config.yaml
rope_fraction: 0.5
attn_scale: 0.331
parallel_block: false
init_std_qkv: 0.0393
init_std_o: 0.0321
init_mimetic: 0.7
beta2: 0.99
schedule: "wsd"
decay_fraction: 0.554
batch_tokens: 65536
Each number is 128 + 32 x the weight over the matrix's rms, rounded and kept within 0 to 255. Layers, rows and columns count from 0.

# layer 2 MLP up, 768x192, rms 0.0793, rows 481-498, columns 0-191
[[183 109 160 116  83 132 194 184 130  96 174 115 117 133 128 105 186 119 186 206  90 172 151  73 140 115 120 157 125 104  97  90 110  95  92 181 139 116  92  95 147 154  43 152 116 117  78  61 131 172 109 161 105  81 114 137 115 173 122 155  97 112 103 109 144 105 174  69 114 149 105 144 118 191  83 193 156  98 119 126 164 167 133 156 177 132 142 164 152  75 107 184 120 110 171 132  80 175  86 154  86 155 140 146 188 107 162 164  99 128 185 132 101 131 169 131 197 143 165 136  92 105 125  59 166 128 150 153 164 151  99  69 173 116 189 105 121  86 123  74 121 171 143 149 168 128  98 153 119 131 174  72 139 124 132  90  97 131 122 112 139 184  53  56  85 119 141  77 143 111  90 103 113 122 136  78 135 117 148  98 102 125 138  99 147 171 165 140 178 191  64 113]
 [136  97 146 134 128 145 138  58 132 109  69 170 108 141  98  93 119 125 104  73 137 131 118 116 119  98  73 182 106 104 196 134 123 176 135 119  98 142 161 151 184 115  62 180 185 128 141 169  70 124 142 168 114 128 109 129 178  26 124  83  92  73  94 147 101 143 146 115 166  78 119  90 120 179 142 156 125  80 105 110 157 151 157 140 112 163 102 201 147  55 145 146 119  97 161 118 151  97  85 139  90 158  92 135 151 127 144 149  76 160 143 151 114 177 165  96 115 127 146  98 106 152 122  90  82 137 215 198 140 106 125 166 108 134 133  62 167 158 132 125 133 127 140 100 142 123 140 103 149 119 152 164 115 113 138 102 181 128 202 106 100 113 122  66  91  98 136 173 128 138 117 124 102 132 187 150 156  63 168 117 130 177 123 160 182 139 153 192 191 112  90 119]
 [ 96 120 169 172 149  72 130 106 144 132 188 137 126 169  87 116 157 186 135 151 106  75 174 157 130 122 116 131 147 149  92 119 105 182 170 133  90 114 112 129 110 139 139 156 150 101 146  92 103 101 116 136 136 112 138 101 125 140 184 157  85 140 126 133 106 116 131 147  82 124 124 133 128 130 147 129  88 173 135 111 105 107 164 188 128  69 165  76 142 106 120 144 162 122 134  90 170 189 157 103 100 115 120  88 115 111  74  93 147 164  61 116 149 104 152  82  88 133 114 122 139  89 173  80 122 146 149 158 181 143 187 116 134 138 134 142 181 161 153 172 152 115  94 116 128 131 128 155 111 152 139 114  76 106 123 127 166 186 118 166 126 142 107 151 161 129 115 127 164 109  90 129 113  89 106 185 153 128 126 125 134 158 111 131  88 112 135  44 154 127 135 131]
 [119 104  81 109 160 121 133 121  91 106  95  72 160 146 104  93 187 124  55 185 108 183 140 134  98 151  88 112 136  99 132  93 124 131 121 105 140 148  87  93 157  84 171 114 138 118 114 105 132 153 115 130  66 110 136  83 148  84 135 133 127 116 160 147 146 110 142 128 129 137 161 209 126  91 131 113 150 108  86 171 177 160 147 145  93  94 143 121 158  97 159  95 131 156 100  92 103 159 175 118 123 190 156 104 117 149 127  88  81 154 120 119 138 143 111  99  99  84 125 107 156 111 109 127 138  97 167 179 124  86 132  45 117  82 116 116 149 123  93 167 162 207 142 166 161 122  84  94 162 131  98 201  87 178  76 137 167 130 108 118  94 168 159 173 164 176 160  81 123 123 103 110 187 111  98  53  72 163 152 167 138 131 152  75 111 111 153  70  82 188  74 147]
 [ 97 127 133 179 134  83  94 180 166 111 169  99 119 190  54 102 122 133 148 100 126 103 115 169 118 115 113 147  92 128 150 152 156 123 149 132 155 135  93 113 140 136 154  75 174 138 133 125 131  86 127 141 117 107 145 124 148 113  79 112  99 176  97 122 105 145 139 151 115 180 130 133 215  99 143 127 139 143 132 199 121 112 138 108 148 130 132 120  84 150 105 112 167  84 119  93 113 138 157 175 109 173 130 102 174 100 115 136 167 171 108  80 106 146 140 105  85 135  86  92 134 118 116 146 126 181 108  57 198 147 147  60 164 106 191 183 185 212 108 167 134 154 219 123  91 185 140 123 176 204 130 119 128 140 144 102 132 182 118 149 139 177 156 137 117 125 151 133 118 138 137 161 124 165 118 197 178 136 139 149 136 182 153 125  99 182 128 110 107  87 118 122]
 [ 79  64 103 157 113 130 132 154 145  64  96 114 136 184 106  88 134  67 113  67 103  94  33 126  45 153 132 168 155  78 117  96  69 119 149 106 165 107 135 117 153 109 150  67 110 103 141 153 121 161 149 119  76 130  94 115  77  90 119  95 156 168  62 141 203 102 123 141 171 115 153  89  91  54  92 193 143 180  99 130 132 110  97 123  65 118  86 224 114 111 177 154 130 158 136 190 104 117 129 211 185 138 154 117 119 124 131  97 121 160 133  95  75  92 135 108 141 190 117 114 139 129 108  94 131 139 124 144 113 153 138 123 104  62  88 113 126  43  88 255 156 150 113 123 129 132 120 186 185 145 135 120 141 110 101  47 118 122 165 161  84 134 151 105 100 166 177  87 137 124 152 191 132 160 114  82 112 129 181 169 168 146  87 133 166 164 173 169 152 160  95  83]
 [147  99 153 215 109  63 157 121 160 112 178 137 117 152  84 112 147  92 139 120  68 125 146 158 132 150 104 104 142 147  98  86 159 129 147 130 142 104 120 135 175  58 185 135 148 105 148  93 180 127 139 166 142 109 224 157  94 108 158 125 144  81 124 140  35 104 179 100 141 140 151 115 176 134  97 125 130 167 168 131  83 145 156 131 101 147  88 150 211  96 124 135 109 125  87 103 151 152 117 180 144 153 155 102  89 125  62 126 133 191 111 107 146 103 139 107 140 117 128  52 154 122 119 125 177 116 134 118 125 159 170 105 150 125 162 136 180 163 130 159 128 109 120 102 132 137 135 124 126 153 168 129  70 129 149 121 123 154 144 186 114 143 143  93 105 164  91 177 155 122 120 107 191 141 159 157 169 144 164 102  71 193 140 148 131 137 161 163 110 157 136 171]
 [169 120 126 135 194 115 199 152 176 151 118 130 135 151 118  98 176 134 132 103 191  83 138 149 141 117 148  93 104 133 149 140 118 134 142 101 103 169  93 187 158 148 115 177 119 108 110  91 147  75  58 115 135 109 140 123 232  72 146 137  88  89  96 107  85 182 109 131 129 140 101  88 149 109 138 129 138 151 138  99 146 185 124 161  55 156 118 101 137  99  93 118 113 170  85  86  99 178 150 146  68 117  98 113 125 123 132 166 167 154 117  96 109  97 122 129 172  87 169  88 100 121 118 136 179  79  99 127 165 177 170 163 150 105  99 130 142 171 118 139 144 129 121 158 170 130 127 165 112  77 143 165 115 114 177 129 107 120 126 135 142  86  97  96 140 146  75 126 127 118 151 124 162 111 124 126 132 133  95 113 142 160 184 126 115 126 148 141 121 146 115 117]
 [140 108 145 178 166  96 130 125 104 118 168 165 147 141 101 134 141 113 115 152  99 138 168  99 106 196 108 113 124 128 148 151 115 166 124  62 102 185 127 147 154 118  88  80 101 144  93  96 114 115 141 140  93 153  70 119 173  74 102 101 116 122  62 132 143 126 161 124 108 118 109 123  96 159 151 117 116 103 124 101 122 153 179 127 114 128 124 178  58 118 134  82 204 153 164 146 172  99 123  65 184 142 126  94 141 133 143 102 164 133 177 119 135 161 185 102  96 157 104 142  45 143 144  67 178 133  81 110 140 151 166 188 173 100 159 205 105 148 119 124 131 138  82  34 113 104 116 117  99  99 136 148  84 133 103 135 145 143 124 156  73 168 174  90  81  86 127 143 125 128 128  98 146 133 124 122  34 132 150 141 133 173 146  71 119 122 182 105  98 130 142 134]
 [125 127 142 148 122 107 184 149 133  67  90 133 125 185 111 110 212 206 127 149 155 145  81  98 148 114  98 149 104 126  86 148 137 154 100 134 157 100  68 188 119  92  89 124  91  93 102 122  84  95 109 143 145 154 113 191 193 121 198  98  92 102 142 119 165 132 174 139  76 141  98  93  88 149 108 197 142 182  79 124 222 153 170 127 149 151 104 174  91  82 129 144 137  80 136 152 184 128 136 117 133 126 127 143 175  94 157 157  90 162 165  78 113 131 140 125 162 144 107 129 100 107 112 136 135 106  67 100 139 153 128 136 138 123  72 136 139 106 139  92 121 109 181  77 151 162 123  88 123  97 142 111 122 130 104 212 128  60 196 122 146 172 135 143 123 106 120 140  90  99 125 142 154 101 154  54 143 122 140 144 164 118 125 134 124 166 190 197 186 112 115  98]
 [162 112 138  94  25 135 124 168 182  83 199 131 188 126 164  92  90 165 198  89 166 137  59  95 102 174 150  95 144 140 143 103 133 137 117  99 108 145 171 157 136 155 112  86 140 132 159 155 127 157 147 166  98  53 138 141 114 124 138 145 104 142 127 172 117  80 141  97 130 148 126  34  60 146 152 107 123 142 102 106 125 113 141 125 151 101 161 122 123 150 132 182 100 117 173 149 117 124 125 136 139 113 135 118 146 121 119 119 133 170 130  38  69 178 199  85 139 135 161 187 147 143  41  99 114  81 119 147  97 136  85 112 140  48  89 106 183 147 104 156 174 108 119  84 146 169 128 139 142  88 138 102 102 196 111 118 114 161 142 116 132 134 146 110 128 170 110 105 114 142  72 132 152 149 157 185 116  80 190 175  84 177 150 181 154 145 151 213 116 143  82 154]
 [170 113 135 161 112  74 128 203 124  89  99  62 132 132 133 127 110 159 147 181  99 113 109  91 101 232 126 106 122 166 111 133  99 163 136 110 150 142 101 107 146 135 138 130  97 139  81 141 134 122 123 159 107 129 110 122  69 110 136 124 130 178 120 112 128 145 131 102 133 133  98 141 113 132  88  95 172  77 138 115 115 109 146 129 109 134 145 168 107 174  94 158 148 145 164  95 146 100 130 112 107 161  87 123 102 103 118 116 181 133 164 127 148 156 172 112 177 117 118 148  89 118 136  65 151 139 131 145 116 162 137 137 180 153 187  90 198 119 157 155 158 110  67  75  80 115 138 111 111 170  89 129 160  87  99 166 154 129 116 159 136 146 175  82 125 100 125 188 152  55  91  95 181 139 133 169 135 120 139 141 127 140 148 172 132 141 126  85 179 133  87  84]
 [103 110  88 112 172 134  70 118 124  95 126 111 110 160 108 107 104 161 159 128 127 128  84  90  82 146 173 121 115 118 149 124 142 192 102 174 162 143 203 111 148 116  83 189 138 145 110 100 111 193 143 117 114 129 167  65 170  79 146 170  64 149 173  73  99 123 101 197 198 158 106 155  70  95 129 111 113 126  62  85 148  73 169 152 100 137 142 163  84 134 141 124 139 149 139 151 163 138 143 129 140 178 134 100 148 148 122 157 143 143 118  78 113  88 181 114 153 103 127 140 128 123 111 152  88 134 116 163 160 134 132 120 123  92 109 113 175 138 108 153 123  99 127 103 163 157 131 132 134 101 157  94 190 174 120 100 130 121 106 164 167 158 128  27 153 141 113 112 168 119  78 171 115 107 142 162 120  72 143 105 126 144 132 102  80 109 176 185 114  40 122 104]
 [116 101 144 131  95 100 126 160 121 165 172 112 110 156  93 114 138 169 163 129 140 130 153 121  94 117 157  53 126 110 143 165 149 197 159  76 101 155 111 141 151 144 172 146 115  85 108 125  51 118 102 107 121  75 108 160 191 107  74 131  81 154 160 138 144 130 133 128 108 210 111 161  67  86 161 134 184 105 131 114 125 110 154 154  94 134 117 130  81 131  60 101  95 157 168 112 127 160 146 151  57 126 102 105  99 101 112 102  85 161 123 120 145 136 113  89 187  91  92 102 103 146 102 123  99 139 183 160  91 149 119 109 185 100 118  69 143 123 131 118 145 163 135 102 139 164 169  88 123  74 109 111 136 120 177 101  85 134 140 147 168 169 132 102  90 169  94 133 174 124 163 149 139 107 159 133 168 140 159 153 108 156 167 115 155 133 132 206 208 163 108  70]
 [138 109  99  91 139  93 134 178 162  58 155 137  94 140 135 118 156 114 137  93 149  99 134 129 114 118  87 112  73  68 138 168 111 101 116  96 153 141 161 132 145 139 107 125 116 163  75  94  80 127  59  96  78  80 134 147 218 181 159  96 100 173 106 137 112 122 104 148  98  87  93 129 123 159 153 127 164 105 114 138 167 173 181 166 109 130 159 119 122 117 113 143 122 105 135 131 177  82 146 104 142 134  98 128 147 177  72 151 173 201 105 134 110 147 194  67 175 149 136  94  79 156 166 102  98 122 143 214 139 104 115 172 134 101  94 122 146 102 120 143 120  78 124 111 116 125 127 152 138 115 155 190  75 168 143 138 146 168  94 118 101 127 119  51 112 157 111  59 115 133 156 135 107 124 132  98 101 114  99 124 162 159 163  99  65 122 171 149 129 132  93 114]
 [113  98 104  96 161 121 154 117 114 117 129 167 153 163 137 107 135 189  98  95 141 144 172  91 103 126 153 112  83  91 158 119  66 102 154  70 177 139 144 141 133 122 136 121 103 133 106  87 142 160 129 137  86  98 133 128 163 120 148 103 125 168 146 134 122 125 138  89 165 129  69 137 127 126 122 137 139 144  73 148 183  92 139 152 146 190  67 150 106 113 135 174  58 140  99 166  98 168 139  85 131 125 149 139 108 156 120 104 153 180 109  95 119 101 145 126 110 118 138 113 111 101 127 138  54 142 124 109 101 107 109  68 125 181  99 135 135 111 138 107 112 119 134 125 151 123 178 107 188  83 181 119 124 164 129 106 162 100 192 108 140 112 134 130 154  80 144 144 144 111 139 133 140  85 111  80 122 113  93 132 162 147 111 118  99 135 135 199 199 162 120 155]
 [192 108 139  86 151 125 107  89 156 161  97  60 118 126 160 108 129 114 170 160 100 153 119 151  86 137 113 149 146 189  99 189  97 114 108 128 192 152 100 175 141 138 110 181 122  49  85 121 145 106 138  95  98 140 125 144 123 171 115 149 132  90 131 165 136 139 168 100 152  78  89 137  92 147 107  70 120 144  68 139  98 131 112 164 112 121 152 132 106 157 100 150  87 193 144  61 223 123 135 159 177 124 131  95 129 176  95 175 130 126 150  89  90  87 178  87 129 119  98 114 105 110 190  91  98 151 153 124 160 137 171 143 139  79 119 119 101  99 155 104 147  90  97 169 144 134 134 199  73 146 151 147 120 187  90  72 152 159 159 195 119 125  70 121 146  67 183 141 200  14  74 178 148 190  98 164 117  96 109 154 107 157 156 103 128 139 166  73 109 150 114 161]
 [121  97  95 128 110 114 103 177 143 116 126  79 110 137 171 104 197  62  93 106  75 127 140  83 126 103 136 141 136 196 177 160 183 147 104 107 118 115 143 180 151 144 108  92 131 110 109  82  99 114 118 147 102 116 103 175 134 150  96 137 142 140 114 210 172 161 114 109  84 186 108 127 192  92 166 148 161 140 125 145 134 130 119 140  41 186  84 168 107 123  98  99  92 127 179 140 187 117 149 128  95 137 105 157 135 149 101 114  75 192 150 163  84  85 105  94 162 165 130 129 135 143  99 124  49 111 136 112  88 120  93 160 172  91  97 108 110  98 120  84 160 123  95 101 109 151 183  89 151 157 143 105  76  90 222  97 103 108 129  51 138 176 134  95 126 132 166 115 129  92 152 148 155  83 151 135  88 109 194 139 157 147 203 128  76 127 167  73 176  76 104 152]]
# layer 2 MLP down (transposed), 768x192, rms 0.0647, rows 481-498, columns 0-191
[[ 87 204 137 154 129 118 173 121  88 150 109  66  88 151 154 101 104 147 137 108  95 167 108 158  92  99  86  94 204  98 150 199 187 142  91 129 125 160 133 122 115 172 143  86 130 119 165 142 165  70 200  99 154 140 125  87 148  90 175  83 124 151 109 107 100 195  84 127 122 129 190 129 106 125 139 129  91 152 158 154 112 172 131 141 154  99 186 132  97 109 150 132 167  91 147 121  83 130 176 134 156 153 124  78 180 102 120  96 102 160  52 122 153  92 124 117  80 134 126 128 127 142  81 124 131 149 186  68 166  92 173 109  87 151  36 183 124 148 117 129 157 164 103 105 134 114 123 118 122 112 113 132 133 123 105 142 133 150 140 130  80 139 172  68 121 100 140 158  97 106 118 157  96 115 124 125 134 190 138 158  90 121 109  69 203 122  28 133 166 113 120  97]
 [114 123 151 122 154 148  87 151 135 139 136  89 109 148  76 111 132 113 133 120 142  87 113  86 123 117 155  99 127  97  61  80 153  48 126 101 111 125 125  91 120 122  98  99 149 122 126 125 136 174 167 208  81 149 100  83 159 107 162  95 142 115 124 156 169  35 175 119 137 110 200 178 131 102 120 142  67 150  65 157 138 137 127 156 119 113 101 117 124 151  94 154 147  74 171 137  90 126 197 145 144  69 131 113 163 165 119 122 150 122  89 131 143 110 111  55  87 195 135 117 117 101 127 175  84 110 170 138 142  67  70 170  86 111  99 105  59 141 106  96  93   0 112 120  93 148 148 160 125 153 108 133  63 156  76 158 114  85 159 123 123 118 144 128 142 143 175 138 101 119 175 144 146 147 131 137 141  75  87 113 120 106 144 103  99 153 163 113 177 192  25 124]
 [152 173  97  78 129 143 101 134 139 126 102 124 127 135 107 127  88 108 144 148 156 145 170 147 109  59 105 110 166 145 107 129 162  81 144  89 167 116 162 142 124 116 163 102 154 172 144 119 130 183 182 137 131 113 139 173 233 186 123 134 178  98 172 140 123 113 103 130 107  86 153 149 150 111  98 127 150 118 129 169 117 104 159 132 150 118  74 163  92 189 150 153 136 130 125 124 105 113 150 190 122 198 121 148 128  90 111 157 157 117 104 108 112 133 135 122  95 112 124 139 126 133 115 113 106 120 104 140 130  43 100 126 149 126  82 116 122 135  82 146 162 111  92 136 137 106 112 103 132 140 121 136 115 188 150 146 118 134 161 107 130 112 160 156 101 144 102  68 106  93 107 187 132 128 150 196 104  66 136 150 155 167 110 117  75 100 131 138 169 132  93  87]
 [ 86 135 189 121 124 106  85 111 132 133 180 166  71 163 161 116  96 150 128 155 137 168 159 134 152 109 130 166 154 129 127 117  71  73 134  90 141  70 116 117 122  79 162 103 105 166 188 129 146 128 114 128 147 165 139 123  93 191 118 160 189 116 162 168  95 127 138  90 105 157 160  94  98  92 171 175 138 155 118 151 141 113 121  69  96 147 136 176 149 119 182 133 136 124 131 125  97 135 135 130 161 103  82 105 114  99 144 148 150  64 193 134 132 110 162 103  99 109  92 138  92 111 134 153 129  92  62 168 118  79 145 121 176 137 178 165 177 126 105  91 151 127 121 180 130  80 168 129 154 123 121 169 117 140 160 118 155 218 100 139 101 126 140 166 117  98 156  70  96 128 137 220 105 166 119 126 122 126 182 141 167 134 138 158 114  90 115 176 145 135  94 151]
 [133 147 142 116 138 139 134 118  93 137 116 184  68 135 151 122 187 105 144 147  73 168 138 129 114 167 114 104 160 132 156  92  61 159 144 122 109  37 143 142 149  85 103 110 134  96 157 139 167 169 159 107 136 129  60 140 140  86 129 139 103 105 155 142 126 149 117 202 136 131 109 132 111 178  67 180  74 116 132  79 138 124  87 157 124  66  92 152 176 121 143 118 148 120 139 124  67  90 130 166  79 126 144 121 154 176 143  96 126 140 135 112 172  94 110 135 116 129  79 143 115  88 133 179 128 141 112 129  76 156  69 168 112 174 141 137 129 134 104  60 146 103 146 161 122 139  81 123 109  65  80 132  93 160  92  90 148 126 137  99 144 156 116  71 126  93 122 133 173 146 116 175 151 143 141  94 124 123 107  89 162  89 125 108  93 159  97 158 138  67  85  81]
 [112 154 133  85  93  94 174 163 150 100  87 213 138 116 184 159 145 198  85 194 165 189 180 173 136 115 117 112 183 130 129 149 182 114  83 138  77 158 144 164 137 119 122 164 163 140 115  91 124  59 142  39 113 104 166  85 125 144 141 102  88 120 145 177  98 201 140 151 122 171  72  92 131 148  98  45 119 103 122 149  92 174 134  62 117 120 162  39  92 124 130 150  64 107 173 103 137 105 161  91 122 141  72 212 164 134 106 100 128 192 173 106 130 137 122 163 112 160  63 105 118 151  92 214 154 116 105 102 106  94 157  93  86 100 140 149  80  94 110 100 126 145 102 190 143  99 108 100  43 129 162 188 113  92 117 144 170  94 138  87 124 164 125  78 124  84 169  98 147 159 123 168 146 152 158  76 248 146 168 112  88  97 185 210 179 117 115 134 165  85  78 170]
 [160 106 188  66  35 152 150 166 126 137 127 126  80 135 136 124 160 125 142 104 147 139  62  86  40 137 157 115 112 159 135 131  72 123 174 135 174  87  91 133 132 114 151  80  99 143 184  96 152 110 154 107 140 146 104 116 111 127 120  95  82 150 172  49 121 176  65 132  92 176 108 155 141 173 156 161 122 119 104 144 182 178  85  72  98 115 137 158 111 141 151 125 132 119  95 103 106 131 102 137 133 130 184 185  62 119 139 155 101 206 106  81 171 110 165  95 147 179 118 201 120 153  83 161  79 180 156 128 115 147 118 126  80 118 158 131  96  62 129 162 140 159 103 135 150 134  73  79 143 133 148 132 136 120  76 125 155 153 104 161 113  93 117 152 127 138 172 162 154 120 120 187 156 126 159  99 133 124 148 151  95 166 180 135 147 136 163 131 134 152 113 169]
 [215 112 116  92 139 139 150 143 215 120 152  76 154 207 130 114 133  70  97  88 158 141 162 125 176  82 118 120 138 152 130 134 108 120 161 136 108 169 128 125  84 139 148 152 122 156 155 109 158  73  81  94 108  92 127 148  68 107 118 132 136 160 157 138  56 121  96 153 134 121 143 123  72 131 111 162 174  99 148 123 172 105 123 141 139 126 144 106 168 135 138 145 155 135 107 126 121 137  89  68 121 111  74 128 138  95 125  89 146 103 185 117 118  89 148 136 138 159 139 140 144 133 108 145 108 168  86 116 179  98 106 117  92 104 125 110 123  88 159 139 125  76 121 174 153 136 107 135  88 165 109 129 135  95 153 137  96  82 124 125 110 114  91 140 115 167 131 143 148 138 128  81 152 106 116 139 143  74  87 112 115 148 125 134 128 130 150  97 155 126 142 125]
 [127 167  97  85 102 148 121 144  89 118  69 108 155  99 169 110 144 158 185 129 100 105 161 133  83 100 137 117  43  94 104 128 138  91 135 113 125 111 115 141 140 102 170  91 117 114 188 183 198 169  89  93 178 101 159 107  70 162 141 145 122 141 119 122 142 154  87 136 132 121 184 162 160 127  95 170  66 182 161 152 114  67 153 151 139 180 145 107 106 148  98  72  77 173 102 164 117 160 143 165 128 209 144 134 114 148 160 166 144 124 109 146  99 166 108 158 105 153 152  96 208 112  52 144 128  84 137  85 140 148  44 142  85 135  91 108 143 145 114 185  88 150 137 143 142 145 151 142 180 124  86 169 194 102 116 102 165 149 108 109 125 121 139 116 109 155 153 170 117 142 106 109  85 123 121 126 157 161 149 102 131 128  99 114 105 118 109 149 144 128  78 117]
 [197 120 180 161 142  99 180 146 161 167 156 152 158 169 160 151 128 103 110 124 151 156 161 154 104 145 123 159 136 142 108 162 113 149 136 175  93 199  95 102  66 143 104 189 112 114 116 110 105 114 116  91  49 126 154 147 134 139  86 141 135 119 157 164  87  74  90 227 132 144 155 116  92 147 140 114 151 115 125 168 116  93 103 162 175  84 147 107 159 103 118 129 125 195  89  94  68 139  88  90  50  98 127 114  89  40 104 137 124  94 131 127 204 130 150 156 148 118 124 110 139 155 121 171 145  82 133 175 131 118 137 166 152 113 145  64 139 123 145 155 135  99 123 109 165 171 122 118 103 112 138  93 108 135 126 135  93  56  83 142  81  86 137 147 158 106 124 108 160 120 188 123 129 153 111  89 157 103  96  64  93 125 188  59 149 135 129 116  94 136 118  61]
 [ 60 115 125 133 136 104 174  89  85 131 165 143  99  79  96 130  79 138 120 116  87  96  95  80 211 147  90 131 115 167 138  57 181 135 185 128 154 163 109  47 127 117 138 155 153 168 150 167 173  93 171  88 151 165 106  64  96 116 127 112 175 158 130 124 140 133  93 168 156 135 104 116 169 191 126 168 120 119 149 126 164 162 129 206  77 133 122 113  95 113 110  89  92 158 181 150 108 162  84 167 202 174 148 135 167 179  93 121 136 123 118  89  84  82 159 176 141 133  76  65 119 113 111 108 198 216 111 110 156  22 115 114 104 175 136 151 125 166 202 121 162 157 139 150 109  87 114 143 123 131 187 138 130 117 167 166 149 126 112 113 126 112 112  81  73 136 120 199 131 152 164 105 128  91 144 150 135 163  99  59 163 117  54  81 124 159 143 120 143 175 155  89]
 [121 137 122 128 121 159 161  74 121 134 122 133 111 109 139 134 154  96 156  80 113  75  95 177 101  79 103 141  95  92 111 158 145 117 148  95 164 137  90  97 106  92 156 156 183  77 133  92 160 106 143 126  85 136 146 141 181 177 107  90 113  68 128 103 148 143  86 111 132 147 169 173 141 111 100 116 127 136  77 121 122 197 140 209 170  75 143 174 167 127 146 115  66  78  84 125  88 149 132 126 125 139 147 158 165 146 121 113 155 124  55  97 100 118 106  95  74 151 144 121  92 174  97 115 131 107 116  73 116  86  90 120 142  94 119 108  55 159 161 139 117 114 166 152 144 184 145 163  96  86 180 150 148 159 108 127 109 113 106  78 113 150 104 141 115 132 141 146 110 137 185 114 107 116 188 105 135 107 111 156 144 168  97 115 128 112 159 149 147 116 153 179]
 [130  96 132 188  83 103 123 148 170 142 183 137 140 135 141 119  97  89 117 162 166 101 176  89 103  82 108 150  78 101 130 124  60 160 104  86 147  78  65  97  90 156 133  93 117 202 141 214 148 154 143 150 119 157 184 162 132  95 103 149 110 154 127  95 118 131  80 143 111 124 124  63 107 138 154 144 125 134 126 157  55 112  48 122  83 145 203 111 131 142  98  52 113 126 183 130 120 105 149 106 122 167 107 168 100 131  97 147 106 136  69 166 139  96  92 146 127 151 154 122 183 102 216 145 128  95 128 189  81 161  73  89 208 109 210 141 108 114 101 132 185 109 211 174 117 215 110 154 111 158  96 103 112 172 130  90 135 141  81 119 105 142 123 100 142 190 138 140 132 130 161 115 115 101 107 161  95 187  91  55 137 107 100 139 151 143 106  81 124  66 110 192]
 [171 124 112 132 127  87 121  75 139 123 141 121 149 115 120 111  92 101 142 138 155 149 117 136 152 114 164 126 103 130 151 153 137  92 100 115 111 134 116 139  72 158  90 163 118 168 161 179 152 103 101 112 138 149 131 137 122 198 138 105 129 166 129 146 147 111 148  67 136 109 153  96 122 123  90 150 113  85 169 177 157 111 125 166 198 166  60 182 149 109 146 122 180 157 128 126 123 144 110  68 129 113 128 104 136 130 132 142 158 111 109 129 115  98 149 102 128  91 113  48 178  67 142 165 146 155 112 142 179  79 132 111 134 151 112 133 135 142 151 177 118 178 124 118 170 173  91 150 109  96 128 129 126 133 134 104  97 159  91 102 140  83 114  99 116 123 126  76 135  96 115 111 123 160 106 110 137 145 147 117  79  92  60 162  83 116 149 138  87  91 125  92]
 [199 135 196 148  77 150 138 191 165 152 140 134 101 147 149 155 143 146  45 115 125 117 179 141  83 178  98 111 145  61 123  73 110 158 180 151 170  82 132 105 181  72 104 178 181 133 163 143 142 138 169 152 140 115 175 156  47 187  85  55 121  99 172  80 169 116  48 129 176 170 171 118 142 102 198 102 141 150 123 136  80 120 139 114 132  68 155 160 170 118 170 125  97 114 146 166 163  93 138 143 127 119  79 103 157 137 135 111  64 189 130 101 133 115 148 122 155  46 132 143 139 182 123 131 117 167  67 125 156 181 162 128 204 188 125 108 178 176  96  29 147  95  96 133 114 111  49 163  91 118 101  72 101 153 101 152 169 105 110 186  93 134 164 160 172 172 107 183 216 121  56 123 106 154 215 117 108 138 107 134  56 157 153 157 122  95 123 104 176 140 130  93]
 [187 166 137 136 109 108 136 144 152  96 119 141  64 130 106 139 114 170 132 166 155 123 150 137 223 172  99 103 159 156 125 138  93 102 154 183 162 148 193 163 137  92  85 139  98  99 142  85 101  76 152 137 128  85 106 124 181 136 126 130  99 120 107 153  93 154 109 139 148 143 150 145 104 119 133 120 124  82 124 132 118 117 117  83 157 128 176 123 120 155 130  78 169 151  98  72 108 156 121  75 128 124 182 144 125 105 131  93 150  79 125 113  93 120 148 115 150 137 119 128 128 156 130 124 162 118  84 169 153 120 134 172 125  75 109 129 101 109  90 119 100 102 115 122 150 159 122 128 127 131 108 153 156 127 167 118  90  98 114 136 156 145 148 132 117 114 143 122 121 107 219  99 137 110 115 102 184 113 127 154  94 108 123 106 193  80  84 112 129 147  71 127]
 [138 102 126 123 135 106 169 146 114  93 170  88 143  72 136 134 138 110  87 150 133 134 113 111 129 134 123 120 150 136 233  98 150 195 149 118 194 137 148 123 141 119 189  89 122 173 153 139 109 163  92 137 208 129 135  90 141 103  63 124 121 188 129  62 110 129  96 128 185 128 131 100 213 135 128 157  81 130 139 153 177  75 139 111  80  93 167 185 117  81 121  80 115  67 159 152 145 142  93 101  75 118 131 148 143 156 126 136 149 109 127 101 141 140 189 204 136 124 103 146 169 103 131 158 193 141 129 128 108 178 110 151 192 161 168 147 190 117 117 181 143 146 113  87 128 144 139 143 170  61  99 117 152 169 125 114 101 105  78  88 133 151 128  93 110  90  78 205  81 186 114 151  93  54 132 116 115 190 102 134  46 145  61 128 174 147 138 108 129 114 164 132]
 [105 129 154 108 187 179 109  84  98 128 150 159 124 140 122 111 153 138  80 153 126 178 169 108 198 143  92 147 115 111 116 129 138 140 129 161  63 120 140 114  73 115 183 108 153 177  93 118 149  96  51 204 115  96 112  97 125 124 165  93 127  68  91 111 156  89 105 112 149  81 159 188  99 103  93 157 143  95 105 147 134 114 147 122 197  59 132 136 120 122 133 143 115 115  93  65 111 127 104  92 141 134 170 119 121 143 116 114 137 115 118  54 107 149 106 140 124 137  99  74 122  94 127 112 112 100 157 121 122  88  61 145 103 119 129 148  84 106 157 164 131 145 115 167 153 127 130 174 112  90 138 191 126 112 109 110 131  93 164 179 142 192  95  92  96  83 115 130 106  54 161 107 119 132 116 117  96  62  99 102 111 129 132 132 121 147  93 191 107 121  81 153]]